{"n_layer": 14, "d_model": 96, "n_head": 3, "n_kv_head": 3, "head_dim": 32, "d_mlp": 384, "vocab_size": 1024, "activation": "gelu", "norm": "layernorm", "norm_place": "pre", "norm_eps": 1e-05, "positions": "learned", "qk_norm": false, "attn_scale": 0.177, "bias": "none", "tie_embeddings": false, "parallel_block": false, "extras": ["capped logits"], "init": "normal", "init_std_qkv": 0.051, "init_std_o": 0.00966, "init_std_up": 0.051, "init_std_down": 0.00966, "optimizer": "soap_variant", "lr": 0.00601, "beta1": 0.95, "beta2": 0.95, "weight_decay": 0.065, "lr_head": 0.0102, "grad_clip": 2.0, "warmup_steps": 200, "schedule": "wsd", "decay_fraction": 0.345, "decay_shape": "linear", "final_lr_fraction": 0.0, "batch_tokens": 32768, "seq_len": 1024, "doc_mask": false, "train_tokens": 108600000, "steps": 3315, "dataset": "wikipedia_en"}
Each number is 500 + 25 x the weight over its row's rms, rounded and kept within 0 to 999. Layers, rows and columns count from 0. Numbers have three digits each. The size before them is the row's rms in percent of the matrix's.

# v: layer 10 attention value, 96x96, rms 0.238, rows 85-95, columns 0-95
# o: layer 10 attention output (transposed), 96x96, rms 0.216, rows 85-95, columns 0-95
# up: layer 10 MLP up, 384x96, rms 0.24, rows 0-20, columns 0-95
# down: layer 10 MLP down (transposed), 384x96, rms 0.26, rows 0-20, columns 0-95
v85 088:506485472488484505485517517506489511453479478514467523531481495462511489511518497446505431459528464460534494523471518460545564502522479503508545510484485531498515517483503461478492481515513470489518522507498500531477551500464500514566458496509501521520493495536500480504496497503509514521
o85 103:479508529525474506487520458460509468508483484541510486467529531501516527439506515552516509510471561516500509518521488497464495511499499507525458478514508474507534503496520531558532529505494492497459469454491529501518479543504485494456528518536492536495483494507533509509523524522544509508
v86 085:493529519532539504540501553525472515512512526509482467528490518504506492486489509428498476541509458580497518483541466461480497536492529502471480508466492442485486509516485505484543468499522494499531483509478466479471515485507504528476480518525492494485493497517487513509506533539524483512
o86 091:503431469486493539492503474490530472483513434504491540470518527473462506523512506525520483477515500480490452524478495503490491454476478483562547502474508505474515496480499499509476517487498537508482526548493519509511466484447496487484516545496521521469472478464494503467507513493504530473
v87 080:486471542482573502498508495504534557552504510464504502515445489479531487464541527490542503486486499447537500473502433499514460506479521495509531518500519463497490500505507467470496459478500491512528495522480524536536488499496519488529504486508506459519500479500513506513513491532476502467
o87 085:509506458501543490521516515482493461498476511524512459511526498480492502503541481494529548530507457560476461577497503541477487476528466480514481470492480526510529522531481454526519534486498476482505463516500470477481518475487513519495503503477516510497488531505549520491499482499536523465
v88 084:500492520490491504482550490496547518490502520481501514527480484512433488502511496475505514510517496555512494554512453546536492480489501483508484487496492500518492467539493481488512431493467472534478511461477519479526498503498531538520498453505517501481508509499503547475468546469458522466
o88 095:516471521525578495510471528491500482461502482444500479482501527485583520499458449472511481489485518512441462524501491491479510510476504534524487472514519514491454530507515515515475504465511497508503490497509476526488472471530515525489503487526496482523487522488540473509494467503513468520
v89 083:525491534542471521524493482487518504494522491495444545479497520482483468486509455485502514520523508507501509524438466520559496525483480530483499508489473523473507472498470539547507518468492523513558501515458469526482454519502488524545510494484463520527471499497522509487486524541494499504
o89 104:490492488462509531497515586503489510475500508496495505486491480519515495510480498530513543506498525486544507509504516516495532519456515472454473486495539467541518473490524528443511490510506513492441506520528508514501495528488537492509546495554494524480467526482476510522510431509516486492
v90 088:482492524492523465512464509498483491492472473510497472474456509468534489565464495517568518488498534527485496506477490516544510504538492510523480497489467470518498534509482529527467475503519481483486517505555509511507491474499524511469525497508512537456497495520478461529518519532452474554
o90 100:527441469494523492491515478477508512504528510482510529506528481526483518434555494476536469470492475499519560501483454505463511462493498509472518535507473520481466465499497536511527519521539537489509478514463524497482536500484485508544526486500502479482500502500552511506513479516527485466
v91 096:461485525463494513504469541509463505503523502524507480498514499497517514484476502441526536534495485472426493486551502483492526506514546501488530463513530499515480500494507503546509470512546461492476452486530455506530506483513492472524459519505496514478482482525527476478457510466515505481
o91 099:535514509465517508536494492466529473485499541522508521465472545499469470515493479504497454478497541481491483458505463573497500499465466546487491485513497489476543487516509505511502494483520527494531505520507475486434497496510466502485470471485485556510538488479505527531497507543506503474
v92 091:444458466491440484536515493498482499465510493481489501527482476550516452509506453504471448504538552471527514522483516539497521549490500496489495514467544512471496495529519492517479520529516499476486499491505475487461508493491505517535488481512535523453470494520479510494492499512463538495
o92 106:532537518481513487490541515466506526530500466479487499473489481495534516507497507496526528518489512456495515521498478546524524473459531497505473481548512476509454535490449504486503499482491528538490468474499535496542514524479463526516492466525482478525503472530508511506481526469543476566
v93 082:488552497552504481481487503526512505510494496482512525456492511490513497506522524483523494471528511499509465483444465537475494555516498520499490512466501499546514472515504465498531472518502501513490448497484545483524475509485510495508491464518474501547502486469491486541499408478486463494
o93 086:482517472467487511484504492488496482522528560473495433508514498506490535487511444536515556501532525429491513504519510497511491504562499473478519531488498505451522488470486476526490519485466508481459518492493532540502512468520494504506512504514505504495503547526530499521482457503524528510
v94 083:547457531495475513489497527468522541505505517508524541566534481519499495497523535473501476462503476521505500493477473484481461471544484527509469532563511502509513489540490508517559500503507519488465472486502467485476468519523487500464512511478460492496517496466508443512513495523487493488
o94 094:480517484483509518518517467545491483484515513498510434560518493465459483495469483504538487507516448521524494508530503464505516526477520475537546497480506480525495505445534500487536501513449506510523515493464503543473487506501525513508459526507500490505485519480481483465448483503544476494
v95 091:527516492491483511470448499518468504479489502464516488445511500489492503481486478547486478515535534522523514520483539503467527495528536513528473491532513474498538519475514526478470490475517446500536542460548515473522535484505471517508491528478488505514497495572500529526495478492469479505
o95 097:508506531530500475510512509471462509521520479522509534501501492492466514469485538497491479488569495476473520439521541542494469483513486517493486523494512560508479456449510486487517500514513516452474483463471551486525488488509544474495517452495516506496489521531509494512522520515520509458
up0 094:494498488536494516548503472481492505474485521498454480476503513522463503459535525475533523521506478507460505506465463500498493486531489527463487493486501498511493479537528422460478544512510521521506506501507486546473459496489467511535526477495493536506531513472514468511551477497516461531
down0 104:496473525452492547501506497458495537507487507498466485506483485479485533446507502493512516526476486485532499487540502468539467517490513480535548507449525531503512506501504497483464484529480492473492526491505503514565481471452507486487474476485501514479476461499473466506478571502486504460
up1 093:497478492477492490541507496513549509495511503497461501489521506495487520511504502512480529516457512432528517526496504490505518489539501505453500537499507489529484525522518472478481529489501513467480537478500526474465465487457483485543535514439536480463523502496454472525488527498437541505
down1 087:472529502489520499470460528517490518529506516543513475496493474520507484480498480517516498492506483513498469499539449545522510510439521494555520470518458530472490450504491487498512458507480498541521488484492479510528519528511500534503497493499513530564458498500529481459532524519554497524
up2 110:470498505489506479493530490448488507508542515513471446489517512493520535481533474513476463525508480524482480521501461501492500551474517469453530509524498505510508530525438503516525531496494508478569501520516489479496477512473501504459482503546465501454503496495539514521526521474537500466
down2 125:488489502496498513557506511511504530538464466474521495468507510471495489476472523477513484484506497486509511523527524509510503503554465498505506545477517517471515488488473445497455507489529510493498510489459516527521527491496501446488451519505532532514488498486536494584440481542483508498
up3 097:534492496500504476549497471484519542458522480499496480447509480528479499468523469508526458551506457516504489500506477507541533483492490471475528485454485502481490510504465483556515541524491513479478522544496531467526546504524477497507484496470519541520505521537473538509482509481520485510
down3 094:485468511505490479485475517543498503446448492496548524526509490476470495480486508535479513476484472493517529534519494500488474498554531492469471520503525468507499480514516520502509516528505490488454553496485468498508521530539546540487523480479455509534511535498463469470456520485507473484
up4 088:493499476499505545510538485507472480498508528497499495515495512494494448506498480525480488503481523502513478469523516454510501495551465492505466465561506492521505473517464426498520524492507520479472448494528497478497489458508504539494495450469505498499495560528541521533489478518495509548
down4 104:506505537518450492428521507484491537458519508490497476484508505523514533497473503493459492507489502505484536470541499503475497535485556490522492514506522461466495468519465482478476480453504431524488491498521504492496477486496490446470481546507474506513483488495496467468504538537519517515
up5 090:450506511484515522468502498501477474517473510516523503494494492484505531521508507539534523512456511468514486516470479491516503536536452508480522477509500523491543535516481510485481499503514493524475514511497520463513504496442496560495508493539498539458552471491555499501510467486573468506
down5 082:540482509554493468541451491463522528486546506501451506491525520536527505533482507490526490482491473534513523529526448485492500483480537486505528475524520482512481486547499528472510499498502528517490469487510518503461521565538525517536512480506514513509486520498499495458478505478454524505
up6 107:478470479496532427537472487513539547479515516515474462488504540485504517486498478516497465479472509523469476490506483519501506509519479506475521467476463489518508484513499499536508515508548520507487503529520482505496429491490458510463504479485463467495454506517494547515484514494513552538
down6 101:495455539493476507470516512482520492456542487516453505552511478483493515496507517482482491502511477508539488528525465477474484503497503469525552500523530464526510525491473534488465524493532472439505495513447489505540515517468443470457480485496513501515497507506515463488524495503502461524
up7 110:475481516465535518522514506519487507493531482438544478531522489502502498484460457503504489489460513517526527505504572461503507533508521471504491504531461483491480499488540506536469527462515496446540471511478487488514522492461527511502548512479488509504523501500496445515504502519455513499
down7 107:542478515490498510466464503512471555550542540467503488481477478500537479476516480502497536497457514467513516486506463488493478470471507508492515522515522490503465549553487538486489521534479477517487493511489473539488473559490499489534489544491498470523529479497538480507521483523519489527
up8 105:489508506504521463444494465507514455500537490466507457516545495487541462509509514483505480483474502522503520476564516527468516503518462489490519517498505490482507506499518493505453517494537512507510480516484483452538525503486481533518523449529518516554504510461511525469520484457465466514
down8 092:528476536529506505497517507523536505497513464530518535484508484489503502514518445492505479527498473515488448518485534509513481534444539484549501500504505497497498469491481500511495520512456543521552510506484513524470527454466486526492485466512478459516522467469464455487461509529501535523
up9 102:506528491536487508522548471487503498477502466504503505489482501521485520529533520523478533471536489556505458543523484483511478525441461477506483488484511502518517523524487490463483484486537521497479529530495510445545532471467496492478491479496516531499466484516521513502545442468484526482
down9 112:512502509550465487467450482522509463475524528483512514477541504456505512500462495457514472483530507512484485456466495540540522507467453487508522537502527478532451507520502513512519518499479496522477502483480502510475468476438470513473550490487537462522482506502515505526488524489503504490
up10 094:482490514492450507486452429479501512518474517479480515508536494467486470517489493528515522490525553494541489507525498502513449483461525490517511541521519498513487464506501505509506544459502518506523446522499485459493516466498470514485496471485546536504480538451512475484515470523496490472
down10 099:503525489450498479527475506493533502505522501504528510492549514556503506497498518497502554500509477488487516472478492482496549497482486445488489474476458511514511484577473515522525500525484489516537533467489455516531492495526510541545527502480480515457492490463473521524472495501514498457
up11 101:549455476481535461440504496442462486503540541506496516487493508519519475530466496456505522465486547496492488508455481513521506479475517511526537486504484452465518514490504483512495523479506485503500502486452497467456508481517490540509507496479544533495538509493552505498501496479490503518
down11 094:519512525502519535540509510513498526449507465488509460503512514463501527531492489523521518532477473476483519559493511513507493494493444515490458474469493496482479513492460522520517485543512479511492472491506501510545472543444489487497524451530494527508463480505512500470431505486531520511
up12 090:525493495534499500485526498490475463531483483537476479514523462476484502480516503568504525515508465477539507499482488496482516505522481503514534470511523501475465473495453476556504495501503477485494498505518578488474539447481534510461483549498522487469500511480535523504513502545518510475
down12 082:531467485501500530488457548468505490463514462511516530502450540530509515495493502478500508464465531452491499523528476471535509476487534532454470517527513471500531477500501508487478485490527510485492453476522473477502485504509510505533506464504478509528513529486515479492538527459494447547
up13 118:502495525483475504463519522501502539482511515533447482432542500505496499462510519480511527530517463522455510510498473504527475516471529482485508476504534493452514486477499475504516479522525501477511510519514480474495504465518479555493505494542529506460494469487504484519534568484490469548
down13 124:526453523498548520547533494491527495534512475506465514435531567524530515510520537477504488522502512494519500532490476493500553482542510506447492487498543497482527536497495491487503466507511480480489502507519515534514484504526485468492493555505489519483522506511520450507479525499500479462
up14 098:469487494488467463502525479478469496484472527515472509466523514476473516525555467518488483544483449495480518511473482517551528530492471501522497523540502482471482550533454483515493479490544542510481538502508515507523491510513479434453478538481506494512482500509506473482489510482490504490
down14 099:492506485501513494509510474511510513524484522504536461515517472502488518463493520532499454537430508467505457519486495471469491499530502480494471493465519530522506527468482502519502505475498462484544471503510501448475548489475531470490489518563469486517487519537472553487472508522513537511
up15 106:487509531437532507488488503525493459497511458506511480431508524472464506486489488490481531514515523523507524498439520496499514439551502495543476474497535528501470498459500495478487499470518530491489508534493523503476500501515507583500506512500514543519479482493495515474490479508494484526
down15 093:495505524511502518493513521501524531492504505513482525495457506500462503548505540496511509462504484547480483485522529435508489518485478460448516489459453434514494492492488479493526467496457468509491510436489505471490492509492457523509528479496513489494545469523520512533469521467498501480
up16 108:461450516530498487454489496499507507466515516488515446529507546478526488519480530486509498470472473516486559504509480490480478504552526509487541532553506501485531477497497516480499468484524513488430474523498475501477461514523502500487495473487499539541548512498528474491509516485485480521
down16 115:537478482480520476529487491466484482498514482534555468527517498460492509477500525461483485541532532469488494543486478498512518446493473496468496512494474486516474510482506508466520473480502478501549475481523526521504486477474509457502498502567517486476456506525449531536508522505538510485
up17 115:484494519520505546489532497482561484472534464494518514533502446468495526527536473501489493551523486509506525469489489523490473461525489513517522514503470529526494481473470476526483505499505507507468480483510515516483533498490500490543546473488468539524494474539489452460508546486481457505
down17 108:454505480493493455509485521508459488542452517512486484497522511503506528472489497535510480487502485494489481444520505481505452520486483505509452464484546503488502499475486478497495505493494529516509466500515496444447477475469480517508473513550520515471503541451503457497535458527489465525
up18 095:501475537532520491520511488464511471529534500554459548531508514467518503438488483493510503532529539501505481544484478513522483506484500481502470510482478512516498478485575501470472475489521476496489464499553482539474493456511492540509489525455480509506491511503519473493511520457489498494
down18 100:538507517524513467493473477506520524482476494479517494451487509477496548526506503540507473534506492510533509482514464519480476477460481480511477489505492476495540479486465501547509517481454500546508525488501522494505514528535510438515516519524514493532473525555480490486447552542510516513
up19 096:477531464504459478509494476537528512479518495545481492480525512466527505485474515484499473533471485522483470504527485491486519431494524529524519519545518495430466516521528498493468502495523520474481484474499487502512488472560512518484439512504486465545512475498490508523481531485525511487
down19 095:479499534519460496500507472440495530487522532443480484509492522542535514498500521487475509521510484498504494516493482509473503519474508493512500514458548525504500502532490502499505456494532469554478467489500515462470471505500501528507507554485526519480537478535541538530485516540456518457
up20 097:510534510511533517478526515506513523526488499445465507484498516512557492520529485494518494515490525531482520450463543494528489483475496530492485474514509535464541485490495500537502525509549536514520463490503475512485464444511469481514486486460501487511499515464499477472513487515532459561
down20 098:504468493479504527509529502503531496555495520491530494490525474474523532494510473540499532487507473484481551507515503507478515499497497456492468527509489437482538471480510465498503493450481460543458516494506515522525444497499483490462479553477505492492492503472515479537514502547459534502